config.yaml
num_hidden_layers: 8
hidden_size: 192
num_attention_heads: 3
num_key_value_heads: 3
head_dim: 64
intermediate_size: 512
vocab_size: 8192
hidden_act: "swiglu"
norm: "rmsnorm"
norm_place: "out"
norm_eps: 1e-06
positions: "rope"
rope_theta: 10000.0
rope_fraction: 1.0
qk_norm: true
attn_scale: 0.125
bias: "none"
tie_word_embeddings: false
parallel_block: false
init: "uniform"
init_std_qkv: 0.0318
init_std_o: 0.00794
init_std_up: 0.0318
init_std_down: 0.00486
init_out_by_depth: true
optimizer: "soap_variant"
learning_rate: 0.00619
beta1: 0.95
beta2: 0.99
weight_decay: 0.032
lr_head: 0.00921
warmup_steps: 60
schedule: "wsd"
decay_fraction: 0.938
decay_shape: "sqrt"
final_lr_fraction: 0.0
batch_tokens: 65536
max_seq_len: 512
doc_mask: true
z_loss: 1e-05
train_tokens: 241600000
max_steps: 3687
dataset: "wikipedia_en"
Each number is 128 + 24 x the weight over its row's rms, rounded and kept within 0 to 255. Layers, rows and columns count from 0. Numbers have three digits each. The size before them is the row's rms in percent of the matrix's.

# layer 4 MLP gate, 512x192, rms 0.141, rows 355-403, columns 96-191
123:115126105116070134116113168157091161092125136117113117123109105130106115130116117137119166120127143116128149122140116122115173168119090141122102144122148092168148126102065096109172136153124106103148173154148096133146164110090172137135124144154088106117139094120160139168158123134096094128
112:153111094087125071089144151065119107158134131144122103166130090151086107151143122179093115110153124087102107156149103129121132131146159123142119150144106102148143121128124100156152104116136143105133173100127079074130124140147113162129112118115111152085131131101144103133071091126142130131
090:120125155108116160134136119102116113110094127120183097097174131118151137139143085097145131136125147160124114120105194081149145126132121150138121135121144111135117104121113136129147084099064158143167119145120159128091147087167124197137074127123098153165122101107150119109148126157127140101
096:161134100138105087115096080194131129107121115143131143145097112127138104110177144122093103137124156108111154090110114133129172121123116110120142117134161123121104151150086136161132161153102105154150113189155086121120135068154113100134131098116130117139148097110082141127126155131176131128
104:101166134113124134125103141110147124084117150104119136131147128118133115133114130113130148129146100114111137091156164119126115110129140116096158065198120123113084163134114113136135140131147099090130128135093130128089158185112116140150164134099139146156132138119127179086121143113124116135
098:086112154126165177150084101129129127172172126147103106120091138150117104121088111134138177136144113126155158089107108120118178151107087142134128142128156120111122158081157122112122154113098146118112142139112150132148151197099119112084136116132143165089125133165135145132103141165166141120
106:121149152097111122050118133088161136104099132105108162113070152115126132174098151107119090105134151102130152123156125151127157119142118122132125098121128102130127141095086151119108115118144144124117149167163129126129150102143117138138131179122159094077124108166126096092120121133149120131
099:141143124143155133071143117151106102131114112144127118071107090153159084126156158136133139147156111124118150127139131090127171099168156145104121119114112088143079168138110132133146116142140087173103143118111123099106160093144112141084164132133171138156107115128101144122125116085106168148
096:129118132147148119123145142131169113116120083115152093122169155133125106135132153102096092095113159087157080130130140106134125137149136131142106126127106123144073068155110129093096111137139130116123170104124136100122158121114111114139132124118113111108104149128134114146141131135137142138
100:105089165134164153155145139135119119133056117125136144113155158124144128124170088126116131143125089180108080105118125127123102100121112124119137110092124109145164169125143154109157145054130101146169115127130178143099114113092075106157137163105104146113130113127148165120132165126127173113
096:094124123139163165125149163146112137148162122124085099109124112133127121175126115098101140065122131123132160131122095142145090105119105087191130112123136164149107120138125140139143108143160152117137109148141138141084122137101137161140143172098125114120169102118192085113145140137133108124
100:129125139093147135172127147158125139133078049128092138121146145128074145102121162140130143104116130080090105101113145163095120102125125097157116175139156140141089113103116155107137149105119139094118141161128106137155174153166140163146104142136148131138177129130138171118111119151145105119
112:130147114121124157139097142166106166088132145121135182166129090181114083103136165089168124107097119104117160141122092107090127165107146105119106160141124125101129119132163127130143093109132141136076081138097139133130150132080179143132142113105167138087169132146123104147112128125106139078
099:126165112086130133110097164137096113154139097123094164158175141110116088108112132156113140115155096147117136153144133133139110148154144141129136167088154132139132103137149079114138137144110099157111082134122110097160146078131120139174113126167148133170123136127127141156114150128176137112
096:124098151118166122080074161149120091130133156123112143116131174093097137072133183138169123147143161112107159121121130120149092162115132118157140132152136114130118148128134147117114135086125104151096149122119127145134135075109141162105149099094129128127155128113114154151110144133165110130
103:129160121094163114130146159103102119104111155109135100087148156142128157132116059152150178102138119157161140131130140151146136127164135142129149101111125104181126096080158132199111082133178134105146207121135137115134180102142152100122115130136140120140164110150132155136162087120143133152
106:121096146171151125141098170149133108117060127110115127123100126098123150135139129109152106114113174141123124121123094164137135102096126100112127119160091107120209094107124111120106129157176129120125119093168145164114114106112150106127119136151115115147145080124105108133147159122104141137
097:162134152136106101146146127145172127133143159174142102130096139121124115109152120108140117130090133166131103113138102100129129127117139098115139088160140144115137127142114150108117142104132122194121121106141087096139160108113112139127119118130101142124106161153141121093139135068131159141
098:091086119118124117091171159125117124186119113137139152144102116135117112139119151081145116145136098121135084114108122118129121150099112117147155090083144142113170105103138108130161118150119135134068184104165109139124117132098088148148117107126099148145089111135149152139146068111128116143
096:117162125128103107142112146128111111110113126119089123116135109105127127089125122161125123096110137113134111169103140135122138164137137166093110145106132163124096170129156119148093123075146184072130144098078075143113134150113157118124110119146147123134142105141123141141095109098155167129
101:130137119087137114118118101135132141128096134129089102113091120129129099118108144130115142137130128160131119102124142166117100119106109143138122080164134106125153142093141164135099099159123164101104175123167095145128188100089165132146106132107094140118132149117120099136144102106105136143
096:116171105106165085084107147129160168139127079128089065120170100137125135156112137104130127117125111124154107119121158122150144116145131111107125139166139141135122096110143156147085126138088127162110145181113142130126093121118107124121135093144133129159104174168094129187123159110179098166
092:120144113115147187127095098132073120100084123098125123126121096135107159120103115122171121130159117162136102132113158106107124123148148134075132148109127129119079126109169122118135132110125103180155142102106137108157155122119123143151150140099092093135115144122107102106107126129105124102
094:104134118110102147139116150103120081116077125109117163150172177130111107124168105137100139165149112118108142116094079137159101179153132123126126130171154106154106106103163115157088149150119118143118154099073103115141165139165121152170108113146146110150123113154097098114114156116137129116
104:128192148140143078081092121160112129123106150096123108129143144128144138134147154144143134160077120055114077124167111164160144145151110135114105103098151100116177153132123149127111099107147134099080105136147151149145158163108094126129156123130135148144161102154160115087098127128182131149
091:186115140131112146145129126118127120100144118158109155130094087074128101119136106156142129119128140160118137120136144134156154153154122127129134123146132128133218125155109140089122125124186144093154125165165125157147145097136121117129138130109138124155125149160122116080149131111119096117
100:151177127167132107134098142147168100116187117056145141115102140123138094113114111093082118158078147155133088129113150129106144108111114111072118122127146150125124133122101148104089134098147165115173100149141152097078088154101127113115154115112125110149097112142123098122134127141176141106
101:118104105163132121100130090137167105126127107130120112120132135095128073144094107116079076143135134096193129140106136136132153199127136140104118092098129141133169107158191156135142128164126101143152164088165140109124112110095136139134102164139148113150146095115131091101149168132141139107
110:110177115084127125107164108127106130147147131090124084109143103155131124139116156161171133125130104123154125120123150146138133146138175145135120175064105139121092166168142171127127123137083132105087111118148117120127156108133119088129132119087115141156124123118159142137147173090144144090
102:144125140103086174085162118120126095131095114150098128113102122166118146138098108101129110115098136116065127106114127141121106153173124103149110129190108144079097155109142095142115167166114160122149126180165120091091128121112158169133123142122122157133141115156109156158174151136141109122
093:159137143143126111102143125143153141086123137136112114163114133155100091120134139110128160107111138127125151114112100094105100147113073142144142177134135145122122157125110169125137109158159111119118091142129117165176153080103153112132180083143105103125145084189096160166137125087086143135
097:152139111163144131148087153147151167120130176129122112114178108102097142135129122166106133136145118173145125141095142128139117113105138135102164084131128122160095114088170108112134159137132131123114123152172148116080145115153125087161117115127138127120170159148111127112139154109107142133
103:073133112153113131128185086109115111146084105125137146160144153135096096130163132137131131148133095102088128110167094109130108119167189137098150127124144135097107108128102123140120126126160120162137135133126137108079146102109102141176142150098089166119057130108133170154141141142139128130
092:116148172101113143126099099093163134129178114163175092083107105118096131130118175143102133098126155091134123120108115151101156166109176118130132139148134131155117132132094085122101107168138125132138126114112126142138110149098118103144102135125140106086146076125109144091122155172132156119
097:135158110134129137126159167135128114117171119102138149188093121140124152088164145109191116154113096105131123099111160104130132135129153179105121092129136114079105149128108127105134145148144099132115186106094153149123144115103157112135127123139124100110089164124141137089086100144112103127
100:085118151132151082156141115125150124127130090132126139110126158132136107145154137129144104139131079069150076157138134121126108147134153147135107153144130128118096101133126160112110114092121149103154084124165129146145099143127133131123107134056136149119107163155145125082104143136155131168
093:118103119122098119118112094122107153114122086100124078045151132128166131105180140137140120116181093147119129152171103118148165091131123110167127091108134132121064114160116164148174102146122136113142167112137153137140155149139108133170139118120122132102124102156126145096139111171130122129
096:146111107100100118084152126152120075110112139127125090124133125179071154162109149149108184161160144145134126109126114106107111136133113124113125146150148142151150124136107134159122140094156135171112127115115141131086122120153138139132142175114134138167129137091088124155112090131153126164
099:152127110125132146156166138140160106133108103139145064138131149112086112184122128122117123119149145105094169143145123125137115132136119106142120095184156132130121130107158139131171121143136121094114155148156144142134166133123090146121072185135126139143096128184164158131113090141171154165
102:134138132140091120163115180163143113102096134139102146115116126151092107088121118152119136143134197126093086116152165161150132095114105108096147115110099123117117139163112146111137119186096115129125110138152103151097118137178118143128126147111130097155134098122092134140131106128145126127
097:081138145130161113079111141122125135118117150110100122100099164109147155154089212121139086113161113103138117143131132128104127120157118144109113154135143116191129141107123141086134144125108149079119137123112149135129149128144110149117153111128152135100141142139095082135108126166162123117
097:104143164096147152139146138143111109149138093137088124134127143149113139149103119149118115100144121129132179169103106093132112128129143142126122072147104120109165099122131171136101147157102142156111173116138159144087172145139107129144108096145130100119167108099097126132129123111132136132
094:116128156098135134128122114144101154146127135151167125175177181123122103109133148121133111128119127125104091184141138106120113127147164169119123114108115128121110134081097117190126078118120116122135128153122154129124099142123128123149100125105161130127110114107144165150172157128134126100
096:143082091132131105106092107109175117137142134103164145141123139122142145152122125116138110145093088144112166127126165110108105146177107084146146140140131163121103137133102116137147106144146190137133157132165137112096178123143122197119129140110144145097105149090076116090131107133121189150
099:126119159114139143130144123145122135116158108127134108120120128118184097159116131108155130120089140117163085125136128145118123168144129136086138189134132141139139125130118199189126133167184164132156128092112118132143067176101128123087109116122186100108093117145167068125139144129107159123
098:141125119141115135131081069119145101128111140153096104095125180102103143156136137110141141093076103118136124118120122152154105147139097138177090115112106122156151120119103117137101140162134115135128160102131106124117186146098137138123160117140098155081133113171138125140153154148139134110
105:153118100129157140147076157116141107130117094149136118153113137121137119161163125084106152105123111147124151142188151121093115109142114155133076141091075159146124103115170125123128197159166104122144132159101140111131140133135149178121097064104143147050146147136147091139102108143131127130
098:136094089136133099117079172178081122104130137124166177127131112104135156131131071145096152129161099170136133077098133100143109097093167144099163163125144126121118121095129135146112154158109144128173138100113094146145126139121140087079135124109154141177173197145097112087144111094135148136
114:098154122147173113139102126148113155116173095165127116115088142138132086143112114154136162099156117102143144134170117173141157160142117107092118140147168114158079106116132176101134116114138154121111144175120123153114099132128132164170114142111088153110102154118117124135154103103171143172
# layer 4 MLP up, 512x192, rms 0.148, rows 355-402, columns 96-191
127:106162102151128094154120087139127122136120123129167151119091120102129116135107106120077122114139084113126138152154095115123155103122152090098139144121122148175120167134142178170125102161187142124132108129148093140175126136156137105144141148153183148117146155133087133114088081118167145132
105:099114101134144136159154109202146168159119111137113127177131153108125088151144133106110110165158103140111172168095130104127113151141164125130120126101152151121118072142131103113099139116131105148140113105149207122088144138134128128109135125143096135121128115104112154121154154122096125113
087:133108128118086150127085143144130101112153167126098069151102114171162100151175151139128132092106150114139155147168112174135113131108144118127134129083108138119122151149108171133139148132108169166165072141104163138086100132130162162147116120130113171140142146101112175097112116128141129137
091:157116143165106091144102146105132124126085127156153118135106130091146132142149138105117137114118155108122151137141112115121157150168133076117141105110116109140109148121093187137095175150122103135128116150139062152123138138114082103152119097142137102145128126125087116082083132148162154126
114:164128160113065142130121138125147118111130122143105125114145110080136143143076108114114133137129086142158136118118147113106172108129137145093127107147101108096088153138122176120150150129140113080098091134143089079122167124134121080101159134104122106161119150140111116114111145117114116163
109:102117136110151142161162085081139120070129142082125176142128145107150124114154131082117153144143106077159126114101131159128137115169132138117107172148130144092140120130120127147142124153122135110135138114129130106072119074152129170147141135133124097079151096125120131083104137116076140159
104:136132099111136124099151139133152120119121132143113145104110105064144157167133096183142109124100142112157149099146096116118128132159144110105140112107147140109067136077172145125091146112128114139104142160116090120141126128147075105162079134090119138091074104134119128080140129159117136154
091:124118136166164115116063113126112097119132077107128105128133138118132124104119125142140109123140093071107149105135103120120094153134150104104131097130135115132146137092158147133137110112147079156128188114096102143111140080093083122103147129112141113117142133126110099144136126116165170137
096:096110126137120117095123122119127117154109135107148116099118136116126126124177111090135102117098114183069124140099074141193186128086150165112122125120121127125144146114099088163129129102126146085161132110146107113125131134147145102138147131124114059137121173124139091104120125150117093151
100:118085159155106143143138106097116135112122127173086140135085144128110176150098182180163108118137131122121161096177166132120111155113134124107133122113107119109039143159147145136141143096104115115117102144115154120118083159084101133083136155115141107098075074129150127174107160169086124127
105:145165135123150153149096126105127151092135156120078119138126141129114155122125095160098069205115113123128141125081133084124102135124143130138097144138106144118105099103106135121098079110134166155161137096167102126092131087109107150127180119160096162143143139141146111120097147106124108112
092:069142111117109143184116136132097116146099112149152144154132126119151119105126179110115143132116100112139125087118089165112120118103115159122144176106144163178149143129141141116128163115144155139108139104129153161140129163144135173151088148093104135134122138117121114122138120132160141120
105:134158161150168099091089120166141125159116082082151170106146124169127128113151160112129101082089176099114129157136110103109101156100142123109094154180134128118128148163139072145177115117139117125150121106133156134128132098154114135131134160126145120111117110141150087125110160085097178148
113:110112129129100116142134149118108134083147110116121131118126146190114144143128177091080138135144102108181111110118114105118157137145142138115114137167157107141126129116148153132152119150127187138073097140131138093129104159168149070126123149136131160144139130146113082090111094191112157101
090:135143126087076146117161120146106128162115127063137191160144104109114156158152139153118142112157165092146134178121133162160109163133118143145126104129141170149139116119176147193127067151103119143139115132113183141106123147141139132177105135127106107144131087173184119115137145147124103102
097:120095132111122127130122126161157154121130079106091104108121170143124114106141127157129158096143158098145133139114095162117138092137131102157096153101096093137111140121133116141128073150149127140087115159171113162150137107121089169078134150127135107124093164135136167131136155166147081165
094:126155163124129156165164103123131138136172114139156123120148165105127113109158102095052129193118090128133120098115106114089146144117141140114091141141124096130149127132101139107159134113148112130115155109107110108147116084129120144119150161129120137116122126090177080128128137099104119107
098:073137117137103093121104120134121134147127126117099125122087121117159189105113123118138182135110113143111123147105128085128136129135132087121129142116155118112091075122130120093110094095161142123145102148125176114128120123197122122118093128134104119135131175109157061109082169137128114134
098:126179094129113121151145153141128079114137155202129148149105129097153114146096140158113118119120156085108108123159106118180126138136118101128152086116120148150099143135109140176086184147076135161110103134116149144137151156149109147096153161128115125076139136148111094115158114128118126135
093:118116124091159151118145117119154158151168118137164151120114133123108121153133141115165135150148112136125148100146115126134128082123131072139170135147112079139138099112115152124142163174088064192116095165163192134130145095150111140125154122124124122132127158122102114152138137154096101155
089:131102150127168089160140119116081165124118100092138137079091116129104115149118134119126116161106168158096078119119134161149095156112134161121113119141112097153116149133143129129134156111154150081103114133160085113156162155112158116123077141174151125106138116134144082151089116142147150149
097:140121137164104138160142119144106099156122143167155165177119119102127083099148103152131118152094138098131122104146111155133129165106150120153164122109109092119089166115097091088071146118151116105098119148186119146150137156138110176120097135142139151077133090117158125073148108120100138116
084:142113112140128148122076071140110138093152144104121142171111099103130148141104143117141114155136129149120142086104107069131119138151162116158122152127129103096086120110105132107111174136126152134130150130188146154112152116142082165139165139086123132145111099125114120127137124127127146077
096:124130122120122179175128139140098139093165113128150134098145097139117149163113144091120160142127121156137180125099112121154113089136138135127126125134107171135143077123134102109100109138129136076166100119174102114092104138138135158165112089172137135134144096148122146125119167174103148130
105:119167101126120110122104107110141120108096163133148119122151126104143124103159150132096134138112137091140060091162132158158153162127138109112102124097125147119187154105114142129103108107144124096109115125132147156149139143104102114121138135142137131094143114139175130103104118147166118145
102:136149129103111114107137142125134157121148118111106148127143131131195123148113145119162144112124127133147058087095159099109126098135195132127103178147162114120079129132177145094118115121130104157133092120116107103145131153105133146094112153150143117098097137108160111172095146155133124125
097:115144142109177047123100144117158108119106107074123157101107130115140110109134132110119116153132166123133098108099155105130145126105122120068096126144158096131092121123131121081125130110147133151120089110119160102087136140109102155124156127125119111129149134128096083166142126126145090118
100:114077105147118122130090121085096126132125121090090105114152118131152108117148127149125118079162163140120161149107127113133148198099139122082083146131139104112143174120088114160125128135110119151087130149112130127085152166122119122139179113091105133169164113103094136143112103112129105131
106:156128114112128139132120149131083149129130111144154118090096145102123114133135122100088107147119132131135073113138147087122133118128117132123093153112125107119169137116113110128131146098128145116170124129155083149141101092137082126133133127107128126144147118170100123047114099108137133153
104:154127172112101134149111154140117106119113143097153137127076130140135113142121157150127097127140145135110168131160177106127137151129089109141113104172130107086144200129110118145109104141127102115116114114095140081067122148099162121116115129159112143105188173158094128133133154128119131141
095:123126142103130126137181165133142151121100112122134182122122116102092123165118145105152157116154142144135061132145126125071157104128162144111161113100115125115113143146120140144128131088103135111129113127137107107072132159127106117142138135106131140108141148040125112122137137169145149121
101:127138118165130085141206184113156096090151111153153124134112109116142124136156116142119159185122147119110161161139128112107135124142152129134139075157102135135124128154152154104107145129124133111116161121155133142111127102159125119099142085105120150122127130102102145117105093155119157131
101:141157164139118116113140145142072172113105115099148138147120102115121123127094102120146117140107110145103169157082129146125098114072154148137139142177094137134122139143126112142149107111097133120105140148116090134116115095126145124125132111133149121131135128168155100112140124104123131130
096:122119126131123142137104120169142152092132136140088150142104154103121123100097118105098149141130126147119129127106127132110143066160150125144153172100124094106139176065091124119130121101099132118134098149149164117091119125143144149165132108125146139087106154163113123120125130087139132159
098:117130150147122118102067110105107122125078118112148086106153135146079130148142110138105149071133159144159087123145123136138144139113169085149087168140111154181126161124131155153081145134153172125137126151163116169110122116188080119104152114106145138123145110107084099160177142143130152156
101:150158093115144120153116115086130161131108151148113151125127127092134137115103141113118140125138136153143102104119083164153092082164124094150134164159141098118101148146115180169147140119166058104157104111151106144143151141140136145096139147117120127143137109151135123112124132134115120163
093:119117169124102108132107168106118150148124103139072129154152103130093148170167160109141104076162129103139136127136134150133129120161134135138128138156130118155137108106128137114107096149162125142168141120122132087173145119109115112091070095073157093107137114090136123148141100102087108122
089:120128111115169121134125156132092103138142140112096095114157107125063158142143111141097123129149131104162166124109128114161109116137095147135082146109091144134103157098104138117063121175106082085149160132123105120121136136133171124154096164118130148154148103119112080120133095107185120190
102:088108124127123156130121086131109148169136163165111102140172148153126157090114066115147160107124100119113173142118126122164127110118133133121109075104136138136116138113152122120096160120127107173171125140113100112128126127148145122136109143156116142138131118119143145144127087105117167138
111:123131145160141154143112089139117106157150113123157131118114100106185122132119078181087116120141127124173151105137098121109155128099125124095170126143098154122145139167161150100121164106162101101112128135127140132117111146069133095083189131146132153141167137116165104130095100105119161154
100:109152121126108166158191118070109131156157104109140125138156101137128132107113093123115134158094149124127153104126119142169131114096118118106137138142110147102125152128154118145134141107129147125123146138144056122123122116086073108100068133152185135133136133119150127144121091136149101125
093:141088072112112147107132142111132131136172116111121141137092107094085145104148116158143100108074099119102150183136196113137131145158129110140123112080134132103140153125114141180176127102138118135142085156134124116156173149090138129175126114121095120132155126123146181144174149148129151114
100:151105142109157126127130110116176093134152135116128123080141109161137122126118126109107156085135100135179100095097130110139137094122125116150142152155150159127134117139144088132122116080060122132171113070140120112113144124129094122118133086124142125115105121123119131151152159123112136111
101:140128133133126111124149164095110137106096101098128129129134099138132116171113169093123139097143130138135118133127114153131130118141132116151145132139155122111099148090155114078154150131127133112087092146111160133063111155154112124131071126146139152145149172123099130130117088120157063144
096:104138103151169135125075153106112138130176133142081142103135138121100119093120142113140115125152147078153157141125141151144149126117113090177165117120135099092098136131096133103117141109140118114128155118104135120174142128105071139120087156126113166114108098098080135131089090119150102121
088:122127119112118112133119160118148138089122123132102139135133117112096162153154128111111147108138157104105129173110104130164142114165141139150149173132131153144171174085135155111130122128099121123103122142119132108126152158140097122136109114075169128144120150106137082116150172117159153157
095:156131150140148133133156109127132147143102108131110128106136126161142142086116113111125162147097132154165081166165093162081126071109120149113075158165114149131149142088082126173147140103129141125139113128147135110143145141206107155127128130124147085195156156130103123093152116112137146170
107:150087179153136134157129133171114111092169097185132144099098096137146113121159117103117148136171079157154115100146122114179142075118125128131159164144129105108153133087152152158122126157146134117173121115111120145104097182129147142090155115090181160155140156120141114157123106124149168086
# layer 4 MLP down (transposed), 512x192, rms 0.118, rows 355-402, columns 96-191
110:177101107121108127145146162122112129117132124114140129143119121132139128165126147082128156140135169119136135116096145121124108129131118145103142108127151156093118143160170129138096127136141178131170146123070130126161121107124154093137133140170110160120104119111145128125131148109124134117
101:141162127131149153129124136128095105086156099144143125113107135096140072146092091147122147136134103118160125089184124115139151122131101095134111109122078126151112113124159121137144141117126121116166138149138149110147159112141101139130146162191115110063096073134137123082088165097133169161
084:171107139133161106114121139111103166123091113145125174105123127154111142123081123115073152129112146135180125114141151131132136125160100117144150140153141140136128102155148131135144110118148088107121136096176126136132122129097097072065124131140141144127128141140109107125152103164140092127
092:098130125162156149087151114115150131088116110111137119138140183155072120120118116136145091138106115145151097166076121127125109059118107166155122155122151124149135099144124110158131150127107114090154131097114116130137113155151156167097173156146117103116141088154144142104119124133157133095
103:069150103106085141136118143139127106141124136187097149147102114184139153136107111104153102112084129143124118146157101148104117131132114142172132087148120085132157124138133103133124112113107103124144153117124130154129122151164124137165087102112123113116156091149146119076107155139103134129
105:136153148134162088112100092115113086102091132114128091134097128120112166109139162132062087118120128128083083092110112104201131110117142144149105090109078166111133162150140127142147098105144139142111102124143121143132154130097114132120144101139143099137135088154071110148112118126114111097
105:111109148136147143158141107101149111167134115123110101111163202127151150161128103171118112098154089170113096123092113130119133135130113139136132181155091150107110136146135130138209129105118138133113114161149116114146180122096179116108144095121121133133129140104118109188130124092114135079
084:162189137108131116107144132155124151160099128146099112139147131172124132157143108140121165133124136142146141149145154134139110118124093159117128156111177170157133139173099126108137135138144127114142090133090142147101154158179142122124169105121121134161097147092112168153116108124133140090
097:120094134098093100130164173143128125158146137109127138125160086133123097080119151103158108132087182066104139120112175103113082155124148070113118119112103104136144182154146155105125115123152167110061093118173114132122132113101126170134125125122130146121151073144119128143114126138097119154
099:136136137113109142139129129133124150171133116094132124107084065100159177090102104120072108116121117132138128140109073132131131132143137133144092131129155160138072134134108137103135135136129145124160178133134108108105116147194121148158096097140145122161112104095169111160152144087127138201
096:111102125127128126140102145168095143116146111159128115125100150125128136151132131101107168119140073108117123161126142157160141113148082120128180159112177137168163129107149137145105125131133158081110122133177067118112104105155152112101127141108145109105125097130134128126133105148143169106
093:134116063130136111096133130087119107100123120116158130142168090094123129151129143105157105109139122133158119160116158139090170146133143154137125134126084147096119130158105123125091110122129127111158090125095062105170165118151143117127164121153151126119128087105108120131112120105093121126
119:156162121126138147151095146138152144150123119149101159139156091128127099089144109089128118161145135092128109137132139099131149134109132116112119137128102194128140174127147154099125135122143149172094125165076113172166140112130117154082122151146135155096149118104145100159116126125116136105
097:126114118109154118130121153128120163165164143144174142117114123122162115150170122165145140184132107144083107162068163126124123143105139069111082145145121133075118139119091139121143116145135128177122163092104084131093143102113142176142162112136121140128104131151159106148087135131116120113
097:140114137165103104130112152120128131133138128146161130100106104150117125146137148094162098167139145147179102106134133116118140136169137134091089132140171120122119126135103113118141137153104085148046134157113095112117105115130128089138127140105131069150101102139082122144089141157133157132
104:096107111163070150141126117157127111101118127146129111132146101123097082168108151110154126126114129115099191158142163078067147202142119175103156143099141134100136146136105112150125152131122129076132118108114133127146103072104170094154147107141135106140150154129142150165148151162140129102
101:109126127133113149079118130147153121122121149082103161113099103161144144150137173092107118158091099124094084157117106094140122112156148155096116170158159097125130139120153116168124145126105170142141090128123147159101152128121104118131090142104136115098142146137144165145154115163132101095
094:117125118093102182112073126139124139116137158104065044112128177109131156091151147153117162100101108099116122114155124157127125065125091092138146144145104150130090104128118144112099183113144145090131133134163149132136141118117122145141137097139086112143104145137135152114137117145135127170
103:146092135082092122149143133090164112127150111113161145105135101144140111107116134164118127113133135129139142106139122129135095152132133138118125081146124123149107155151078087088142187150144140115081166175123135119103135119126149132132096109172153127106123115134131090166114175096133117126
106:159132123113088120144148153126130157128106130135057171128134069105112115106114116101102126113164134131125133103126135156139110150175145122102165119111072122126083159088138148120171118112148093121122132172154097105143153169119103154141144127147099134137129158181161138161113109131112129161
089:150124090134138111157141059154150130095102146112165053121140131141120125100155122122141109116152133107130147134106181154157134132160108131126156128150146125129146126150136144123086139106098127138132165152122087125121121158111143139121114112141110122093142184104080142121116102095095153125
089:139159101121167089105114128117114136134153162144170160123143129121149112122178128154122174144101109138135114108093171146164134113099182091140162137139083121119095125161100128161148098144131128151076141159111125103124116121148133116169156127136122132183095151132096104174132103111087110117
083:118105130120148114119123125149166154156127118184148116127145175131141132088122178063133110129104105118113158202132143122149118107156138161118129146135157118142162141131103114142108111136111142110146101116141145150113122112106125137057089141155110109101108125117152126126111143152153137081
095:121120127114108087097101124156129162131104159141121139128158108157114121150121159136146088111153148110150140129132128135094171110147158127145118099121130159100106102131130072164153133115168108137117137150117089116181148119082108103119149163145138138124147152155181186105107134145137111132
110:119136088095116096127158162107120131121096081082124112146155143075147155153131096123162149116132121141126167099144142162128139089161113124090105114111097162147125096159096114137148156131121149119157140058139111135099147124161128121150133140128176132129109169126135133101137154100156129097
096:153103117109101126125153084124150107140133058129144118174170160117120067122132111097103117121129129123124094163126141177157156148127126147097141105100140130113117126116093150151119124166169099123151124121119108127158166115152138103122166108137169122147130157160161119136126124141122130132
104:127139121125102142128124116113136109102134154138148093190156144115143110111131126131139147110142089108165145145158098120110098111154102118182119134155072130107150090134114082167133138145091117130157137106120161103109162112110131134122127134091136151117088074096136160094131138157142142135
104:131078126127132150132124076147127104115117168123137115133136115143152161154123101137127100174151147139107138123091104190159184128134150133129129159126143115134113115124163130112148151092108145129117137119149153079124106127108115126151120118135112096130106110125144118198109150144134135094
109:124096076136135161136143130140168169129168125110152073130108159124172128128157168131107144138134112140104134147121145173092121116140145136131146086169142122136149064120120122110195129141126090099128114122114115165124114111126132147163100140153136130052159169107115131118097136160078140106
094:118115090140168133144175136105138122116152141141151144123106135163098168119120112147134145093133111127104085102143096129146125113114100130137119070135120109160127124121102124115110140145139117152096128145105112080106120103141129143112125127111194115120113101164157154101119093146136131106
090:141135124124134131139154111122145115141152155079146135137115096102123118127105168192128143137108148134107113125091135160149167096124130120130142135153133104152125145150143140132139141087170146071142143122116086063145145087138149135108135115130161150107176131179078157136137102115137144128
094:160124166130139129111119134125120104169120137160094153124132116131125083102132107129130174122143146140115122092140145157158122144136117152077108120115147125098122128115091099119129153123133125129113088105130111112138127108132099123125191124178143123089109141128133112127123130142106148115
109:093135084123112102115094135096102141137137114156112184132112100103127157104124121114109129116167151101128127149162109115163152102134152119141120102128150126129103096141116089172145144146135100192140124149137098142124145119113131161110152145141132173111116131116159150128129139123165128154
098:111114097182176114111127158122158123099103130157171127143121094128130125115174155150157104138138143144124151126138154112096161166151110088096159073125106096139124080149111149162106125150110133160129130181139124145127138116094145159147154149155144164120138182123150108157116146091135112073
098:125194136125117145136156143108157108130127143124115135135094114135120138144127142129138158132174102145091153069110153120134160139147168090146109091126103080135153092151128113114088132104170141140118082154156100125147121151131122121191136101119112119107124150163149129107131155121123133151
102:143136142105145122167154098131174194148142122136146111125152096125181128139155139101173143120134128150126155112087142165099111144156090151110135163137115187118144183156116100150094152158152143147126124133141084112113104133122097128129182073148146106136093108148096115151163137107130131134
094:111135117115131137129138147150123145122156135185120124145098126164115142158129106120153141102123051130090119193139113124120163100072144145126131134138164139089128158118122132136143087072132127099100133109160124109137116112124180158100150136125052089118122101133138149126111139156132115102
093:183130112117164139153121123144121149140095098139107136147135125154162096142082132102091147134126117085117143148171141168106141117127123133181143102092144114150104122150106124109146155152097133092150098126145172159144126142097094129139121138115142146126099095113149097151083110131124147078
097:139157144098122103121091132102135130126113140123150117133153100161083152109107149108105127084111155118150138092123126110078088098121109157105106107118170116166122141133091077147144182077158132096089148129118123134129095133147087182157103094155144139157136133121124140172077173123096111116
111:120148159111107160102156126089168117125161094148139142127156115129178131136100130103153082091109110124113117098136101101119112133114148124110117126124192093103140140104080129120145162114113106116114147153122110139143116141130156122141171120118111152146121130109179088089151145143126121152
098:133144150127125119133121111143123140108131112101116154126093152150148131181128135125172098159132104185145104115078148149125097108126144118090128127137140116094097123118090114110127135143136144146049104185110147131198112116135139131130159139114176174135139145162135120138136111071090124120
093:105136163110140119149131073173108134165153089136127133103155106133106152116107137129172153152134131123118146165145138134140120144132142135102172113110105115115165107149126165163095146111107130126084085099147123147134124084118103137137104151125141090084119138124129106084112119110155120138
097:127151129147086120132145092141071105152132136157124136139127104108114125115104108129159106122102151130132157094123118104113088155131102108075119124122121102078117134117111164104172110135125097151125122141172111120128119154164117144171172122125106120113110145139161147139137094158156136165
100:123146132141104149150116102142113120120147149126136123134145131123142127138158163120141164113110135102122115085116178096089127137138117111149106167138149148124107139145122130153101086128124071131134153117116088105096131157147179089117130067143151123119144181087087084139191121115124144128
099:142173171098113101128145131112111150129126145139149186118134073120118146102150133178093125111140130140086105093116134129134094137143152136117122119107091130131151118123177130155142107159132153099141141169166138119121131106114111152146144126176122096155177159154124111146130143096103117130
080:180131167176119147137157112124135064131134148076127115110094126099139106110139106141113145144160146153117189104099134129120126154109144130136143133110136142093130126122134119159170153137154138149138132126163169118161129160144130149097157129127092127128149148138076125140106104113147146167
093:095105126126094070124107142112126094085122152154169120127133139129104139134100136092105098148123120138123131122101162127104108094130129123110159125149161107122102137153168137098115130117084163094139092124148174136150144153116100122131110145109073137081136116151158132120124165153133171098
096:146138150114145170087161119104165105124132100136109122132133160149152119099130144111132093156140153143105124155154101113136154143133111149126116128138115078061123135131117120122115112149187124101061088155109066128107124110150117135123171067108190099131089146147104089132104127131093172119